Weights of a small transformer language model.
Size: 10 layers, width 128, 4 heads of 32 (1 for keys and values), MLP 512 GELU, vocabulary 540, 1.81M parameters.
Each number is 128 + 32 x the weight over the matrix's rms, rounded and kept within 0 to 255. Layers, rows and columns count from 0. Numbers have three digits each.

# layer 6 MLP down (transposed), 512x128, rms 0.0571, rows 91-140, columns 64-127
126125116085174146092116097168073161140141146125075140107120130102126115126124170140152081142138122180117083117180107158177105107096093159124141083088147178117159089097125067109144139132137170
119119195145147162111179144097070067151153091135090082155137126077145075154163079143131098146087082121089136158121112119131159143115080165109163145125100070196150132145151143084090116143124087
112168106081151119085100109110105121151093139134096167091134139099161237167166143143076134132150123144119121078126152083177133159105168102094176065136151251123174194095075164099118149115180083
089180075104130123125095059132134121138133120163109162152136155120138138089114122172117135089124138129165076109111161133094085114074159095140165112186123133187081173122179129114098138115173126
071114128091111140144107152200109139151120138097123099128117160159209099145114146174128086138156134193088155136157097197137151077088146127160116113129141108196163137149090100166167088105112183
164107096114158128132108115169108186127076173157142114114183103104212124154126130087171139077105161083158182109128133178048144102151174123149152084121094152061145136153127126097128163123103138
172140000072095125124166170138134065168151137076183159148137122143144134123120113166141175071161115097095058158135183072139111161133103094114148082151141134152149124106118132118154152108115073
118143193122116070140163101082166130139225136126165133210090124147049163108097148107060140068131123115118115125091106113118191136176139113134081106117145098123072163112102107096146160135114132
156082144105121108126176163157165121086084089143135127076109130099142122118087060140131143108204171130139148129115098161094135102202162171175113132083096104130108102108112144048151120135132168
156087120129112147134079115181130165168077190167096100119149077104127128145079151095131149182133179125135162183177123115173135165114168081129089140128120106113121109074099190147137170140148156
094104158100137087075098166099129154112144183100158103127209136096097161089103163174079138170123132111070146120144146086121119180107149139156171099110152144130132128142119144126107186102119092
132139147147082121101150096133161166141093109160097134195145104107146124194124067193123164198106146147134148138079160045142136157073170151154098146138108167141152128098088226170136124138085045
159071091134148152113109136163121050099117139118091093111126164180111156097148147110109156124102115097139159079092103162128155103101060168126126109176172142170197131089156089149135096077195149
114126133145107137137128126094145161082121116119125165164163084087128111160121155136126094107127137089131155152172048151180200125176121109128119079133129103080127141143113054145139151154079202
152142100117102096109159128135092147057126101135129163142112112102171116101126159217133161137065086162130101153128055153150161154073085186098169128091144086098157150170105118111183110120114076
145183118158064132122120149180125148139173101120120103072140065119081104203128122127124123146146148146147140174173122198132158115142118116084130102098140122112123128106133153142120145121116068
111149157149191128120134072157068117133136165190158084156101112104125122146140188178131155126142100114145138108090168146138086134161143078183139153135123177130070137135088112121065122183089096
148162136188140128108134085173137165125121154134109145106097104120153103112136166117097159107141113180131097121108167134044125135162095165142146146095114144136130150182135097116057105141140085
139095134128186111106145126077132131137098194125134098088130088108076109135166058150166208091172113110154141123119108103130074087162132123120199159136122094110105131078094137160094198136182179
159155177144077081142093122080158101136115125128170118098127155169094157077112177134112196130144081122118103156203149059093127147129086158171115130153124174152134102118184079125130101170100083
186130137173214077101104168076158125151187103069194120183117079167140181133096110164123118125108218113140129146097161115194150103072199151158066158100164062092138152134174208172154084159134081
082114167189113107143146085103103125141109131195066161117117163092150090169066118121127097119034124189138108115108169175131131067115140128120118123153070200123134145091091109150174123152126140
162149104123099117161085132130152127118132148145123093164122166146109082126127136116110169131090145164122120142140160088110087156127142188134188121162182153110076105122062143164135084110075117
062136153148188082107043098117097106159178133147119113122164150175131139099255171082135144157119144167115163126140085136108059110065167069133100145157072078123115117124128092118102135148092123
120136105095134089117135183106129103119088159151171130100124108109105094180190083091113182114124136100186101120110165112130124076097127094171132176183146186127107124141132104089111160126203099
182161096136144161105170112073031118128090144141137145102134102106155141144130079157181156120160122178167096140165150147141179123136149107102150108140140096079188114116155150171137052088126133
143106150144126185157089127174136101126127066150189082187099117214146082126139161120093179127152092133182088122126147138119115145110154130105129121146088107114123150132160117114203140149115134
073141144127125082107117145147065088159131141094103174128142115157062184104151119172168096181109131153115139119064122120099082097151157114082125127113109109094122098100143125051097124110105119
133106140141142134162082107142097167121093134151116147112124142125131104139044101123089117163090077160130113076112094158053177114134189184121144127084140131160114201156102108123096186174182105
093099148143089124112153162107139126119165147105110098203148110138128110138073086098129105094124101139103150128104129127133122070208109135105118111113113110208139124137099135170127151080135163
080099098137084102134068124179115144109094125114158154161133147159151090098158110091154133137139155110144153126144140167074168166126129108116165152085068133084120119120103164108139107128126131
133100122133122116122113107138152141111147133128109105116105156091156117126121098135118106163111137106107132164107093159103112063150089141199133157133143144127124135127144087107147164120104125
121139120174150108138124037084134111167087104116124121135106150107160153098132058089125062136109121143104137160127115133164153090133147128110148116077129106136089121122148112092159155181116172
099159151198110198125098170144175111115134090175141106124189135115132101055030103064095108166093121135173196128152133118117098091069104157141106147164160149101116088089118114144111200136120151
050135105134093130152184185146117130094193112143127164099048194161155138101082144166110138141164120091110135145126106106151154112102130141167066204111127131088175069167194126067150107153139168
140145140144131073143147154158095155069140116111162149105101103106210124108109157100086100125094181059148154165133153133138120091134124194132071193152139086125105115141136131167118088101125142
150118117092149198143094103139156059114097162130143095138118120173106154117153142089157135098086137169155172095151105090121123146066106161132197124112074175105156093111136113099108104122162100
152148215108104104150097160130108132102140107171133077124142123125160125104143123043092201155115134097095225102163093121111133117090176197143120113131078167076136102122106114102152175151086133
150115157115139156170168136097118160135149144153121092140132125081114123161103097101143146117132107137065126096130134175108112141154110159157202142144138124143148110108128126098077088109078150
126162152182133124187113151102147115130087121111136102181128112139088088115089140131105183119120128147127095117124103101178165084116086116075087157066141143176165122128120212120140108157167150
133149099121094152163136183178149141074164114129088134108187145081105127109122077127097091150136137136072087141097112135143085114156089118155109150099214121197164176165117109104138053153103105
133129099133089120191208084127170150099128174129116101111088116126107150138111136153212171133127074140114181134102146139152172180048141147117112156101118110136129106128094105098145140112106095
148126125163106108133130148116102101070120077125157105126193122101164107146165092200090161154119148132176123108136131164137119126155099124133137159143126121160134125113113108145114166133105082
184071078143128152107120122155086143121086090100160111108166085110115144159141111120091163145116178141146149176173110119122138195143166099115133118161100135107130078218121141145105116156076150
197150110154128144129153127110117095091093120151152142150166146151086100085072097121120121130101187188117086118121106193214135113205083134152131173145111069163074119099123115111110083088110132
138128173071085100136106072105097138080103172150087169181162144102160094124062148158128133140139143097138088185108114146156147102085162136168192133070181118127118134152098122138108075073081126
160127096111138144162182197131112153102111099102128091134109139077147124176145166134166107129111104107144107091159137098148092140148138147139135097135095122164217043113127178144127113111108097
157110103158156135075118090152155151158115210140115133145122177120075151147178169093105097064109137088168160163108164092094123126099171165123142110153143137085093072178066122111156147123099096
086128130105154118141095103138115089124138132154117136095147108080184194122121114145095134185077125145164130088109135166125140114087114121122163148127182156101168102078105098057153079057094149
169117081163133154099143123131117099095154160167108130090111137065208034171133144147130114172074181130133093061081145124147167204141092107093203145134167107132090153141129153115071094126135132
# layer 6 MLP up, 512x128, rms 0.073, rows 92-141, columns 64-127
132121116163119160183182123152081084149197195160093127109093113173073136071142110056170149054152140088123111122118122143096124187158128142145062155099102202129153129135114111134065139142169146
137167129128114133112194111081139137132168166156164164135089095167087075112090127037144138116076103120142086165144158167115110124055071146141112076096093126131123124085135025121129118133111139
166126181132080160088144154130155134129139148120120173086142129075117107107171078127088121129153101090140120139164191099167140174140116177146132121143165141076145119103098073145101137092114142
144146093156108124104135149132147151102124128087095157103099173136147081102133155167110152103119070025166124128104114132133111086166117206112142090160136124160141125085127097089082110117200159
089126151145142150144147126126149088171170119093172175163131098133113057119155152127094169077167127149088085104120108083177158080172108125119087098131137122123145151106076115191143122107141124
108142126085132144128148157180121134163125090106136131093092153169073071094121105150119167118142117104127114137163154109129126120101115115084121062090198142137162091116113116134159140158146066
146178086129090119167157181163151130201111144099097123115102165140114085149118130166162164135161109077132137097168128127107142131127135106107140153149128135128179145094149138139123171167101147
110152139160154124101152101122163137137195106086129142143124169133097134191136070170129131168097114139128083101124172151130148148099101157150099130126082141123157132096147072109100151095156088
110126109173174139121152132136126164097096112101113176119104135128032122154147121179149116124155115135159154130139164091144170155101100177094162136057111144127089134099104056150117163116143071
121146125078204167144157097167119110134160138150141098188135164135121150162121121162089098119165123142091093190164095113102126116149116120127112114085131140155200112158102093188132161168120121
112158109121083106135109187105126061169129134086136136094137145175101076109181097156148139079072065041105109145150123147108110137155135096097146090095136150090110112175158100097119131095157100
121205145131110135157074184144129137165101148100149135127082135132115079106158163083066137119093116089127066134135167185195108135121163128108148112095095138116160100083105110104051087149114144
151159131106066211119167065178175111184162095106149098128076127159150101153141135149145150155172155126095141087143102124105107139116103167124088123100173156164140130080151121160120118151166046
105135145093182177103116145104209127152116178141170149085162175078129118147137115093143111085172166129174173150131221098123144135170104153146097136146140187130106130093154132126078133089092142
055141148150140163134137105138171094158104140136122133131111168056094109102117109152074119136081122131137134156120149076132195101112181149144098126126155167180114101105184072137134128118122152
092133109120167151142158195159115149165118122151100144116111129143142122131099152148147152108116095098179088134144099124124162145171115096111135121102142148123209096108077152090121167162108098
106094148100100144137136097147103085096126122128145133183129107166122147115170122113124113145118123047154149177138130075166185100113128098114091123110135121103190129128117111120139142129112119
150146121104126176095070172131159117077121021133173192134135141089135150131174114130092136138109144087192146108142110127148187171109133071122091126086119120131127114159185126158078123128116089
114072114095138160163100091138104146086169095132153121095087065077140089130117132127170141166127143119200115182143144092077110079110073147134067088126146157104110151135135133140103113088100123
118207124184169111103157091175160124161137139096117135119121105177060164095104097089177164077095178102117053109164220132150144099079178143139127095088147124164177074084127094089132088154117119
167140098143108091141169119167138141110121164080122125104102134100044136074119158123203089063179081087134141070108074131113166157114129129134152071113154084115223134127167108126140138121100093
062153103140162162130099098189144142122148161140134173097154207080052141136147118132182077146113121171120153133086139094127170106123170132138131094135144172061146136111175122095139132148125106
144152154100176137138110119189088141095075171096147197132126157123097111151195143211131087125123072124119120175099145102184113135159138123107054122099127142046106044073200117133114140106106085
086083128172101165162159107163109125162083152156157082099160090120086166101105154085153129105199129140135084106164144104120151118118108156129150102124106194078126144122185151144091184138103067
126129160102198157148111140149126099144124100161156169130128110128173143066145127126164078090121117158057107066178128165138114107156042154106102142156175149130105140140075106113112130102120059
077148114064171126119147079114068167187142149158086164096138146093126170133124105142171080172088140083126102108112120122117178123143142089104129089146132152121133160162112121141122109165098104
229079129137133128104118106176142124093145147182131098169099109078123109183144153143144106133123103143198098187167141134177173105154116125136155121149137152125193102123078052095141124118095122
138178088117107160091127094190125154185123145050076134190096129128077090095145128139144090117169127101120158138120143134088148107121104158152043086131163149121170086124192149147078136104148166
136106091150080133119157067144129097082125159135147120151153204159159128115172093183102186124109148099189153141131142158159147101095108159117119109072173136157104156134155074158059146099152082
153129161137157139175150105137146102120168141103142088150136120148121128138151132167092153109119087141124085148081176158139113102064164124102146104164115068116154072144155100162103120160163137
143094090101104173150104097153100072081158130113159092157137096183127095108149179117092154114154101119117040133119202119172170169110152037143088083114123095109158114110114111140156140127148091
133135177150175116154144147114133135177123142114163133151085165098129107130130058142101133108090118087217109163146142137169099097082125121161104085156100173142143087124116139117149189133111143
116117110165120166155108151154123129071184079064155146110044121146097114098211179085122204105110118112057095163174185091129198097172141131095103107113132084131112095093179073137098122113180137
083111085118185144092198144152174107146172152131126083139142108149088057119158118127100120092122136118094066124186095150128193086109150126071097186155130166084073162168181152148135130108177112
079091094108088192152130104149184125121123103067081116176134130178140103142080121106112118186176112120137128151166102142076171120123140116095138090084134167125157100067195140126079188177153121
081127107198107127186118156152105152152087126155101160144125141097144155075125097109150104150150108156109077097157109139166123143178143123089085124138134122187161118152134130150014179150098135
133187147088161154149103116109095100122189113069164192137092107181078080167202136094147139093153075102128148108141122115118146081160082110115135087110157111058157131128085105160089133069193129
137103120170150150086145087125125117103087091084153163052115139123117107096148152165118110102110138103143095100114118091118115131098145183138143125177086134056129131120169098167160161125115076
095178146084088088181123153123104145119097174122152118110163191109138084152171154132134100142166153050108115090084160189134150094129145138182135117130157086109116135146096090137105142123138113
107187101128164134137147090122146095228138136151140106147101136145090119124133141072179189120079142101168098072185158127161103071159110145169181126150124163105115093087098131163095113118145135
094055144115208093166082098107182086163150161148176097110120203174094117127141073097118136152181138130123100149137183151138134142131119068141093147136152119095111146103095145125093118110165143
121124126139150198168186066178163079126142072089123108135102156192028123107086119117114119093121063166108140148175136101114120103098111205124113132083120158120117083100132140096127134113106095
075142129094113145211180132161132139107135125138087177189083191165101080042119131142110116104163082160158120152107144139075095102087069175103174115098163155111090153081102093166085171092167169
132188104083184149163126175163138159171156130109151151138158148157120097122181134127201156139171131113143142147090139153144136178175120190116154152119127148086089043065095087136036123140109089
119144091161132137092114151166080071187132067116158107090106105119061141105177085132153142126078154114124100144153155079081124133107138178102119123137197103075171087133141182162119171100192147
110169168094125192140108153197163127127182109072127090144159144200098067079119096114118074123139123144165169114115154146130117155100073170117089089083174149153096170061146091130128137087118175
124161135096180117117098130131094141103098081083155170128101174081120112151178108181157115134159087129084109146187140127121130115164137158139120125141127104092092097109097137161116086125116067
162149141107074089132129114152110124191149117115188140084205100122081092125176104073044150119187079100115151126132160139121164162169148110170118110098153116104204119082089105148150098120057060
105129146121148179168111135122100122146146134150069086149097098107050158064120126120112111139130072094093158160134141091149128125110178178126141058139112154117097132117115133147105152080150113
099173136180116116152152126139077148108100098205155155118123145118099090099128128145131103086121121098094135099130113029058141106114158106073130144137145116105103115115147095207137149095092124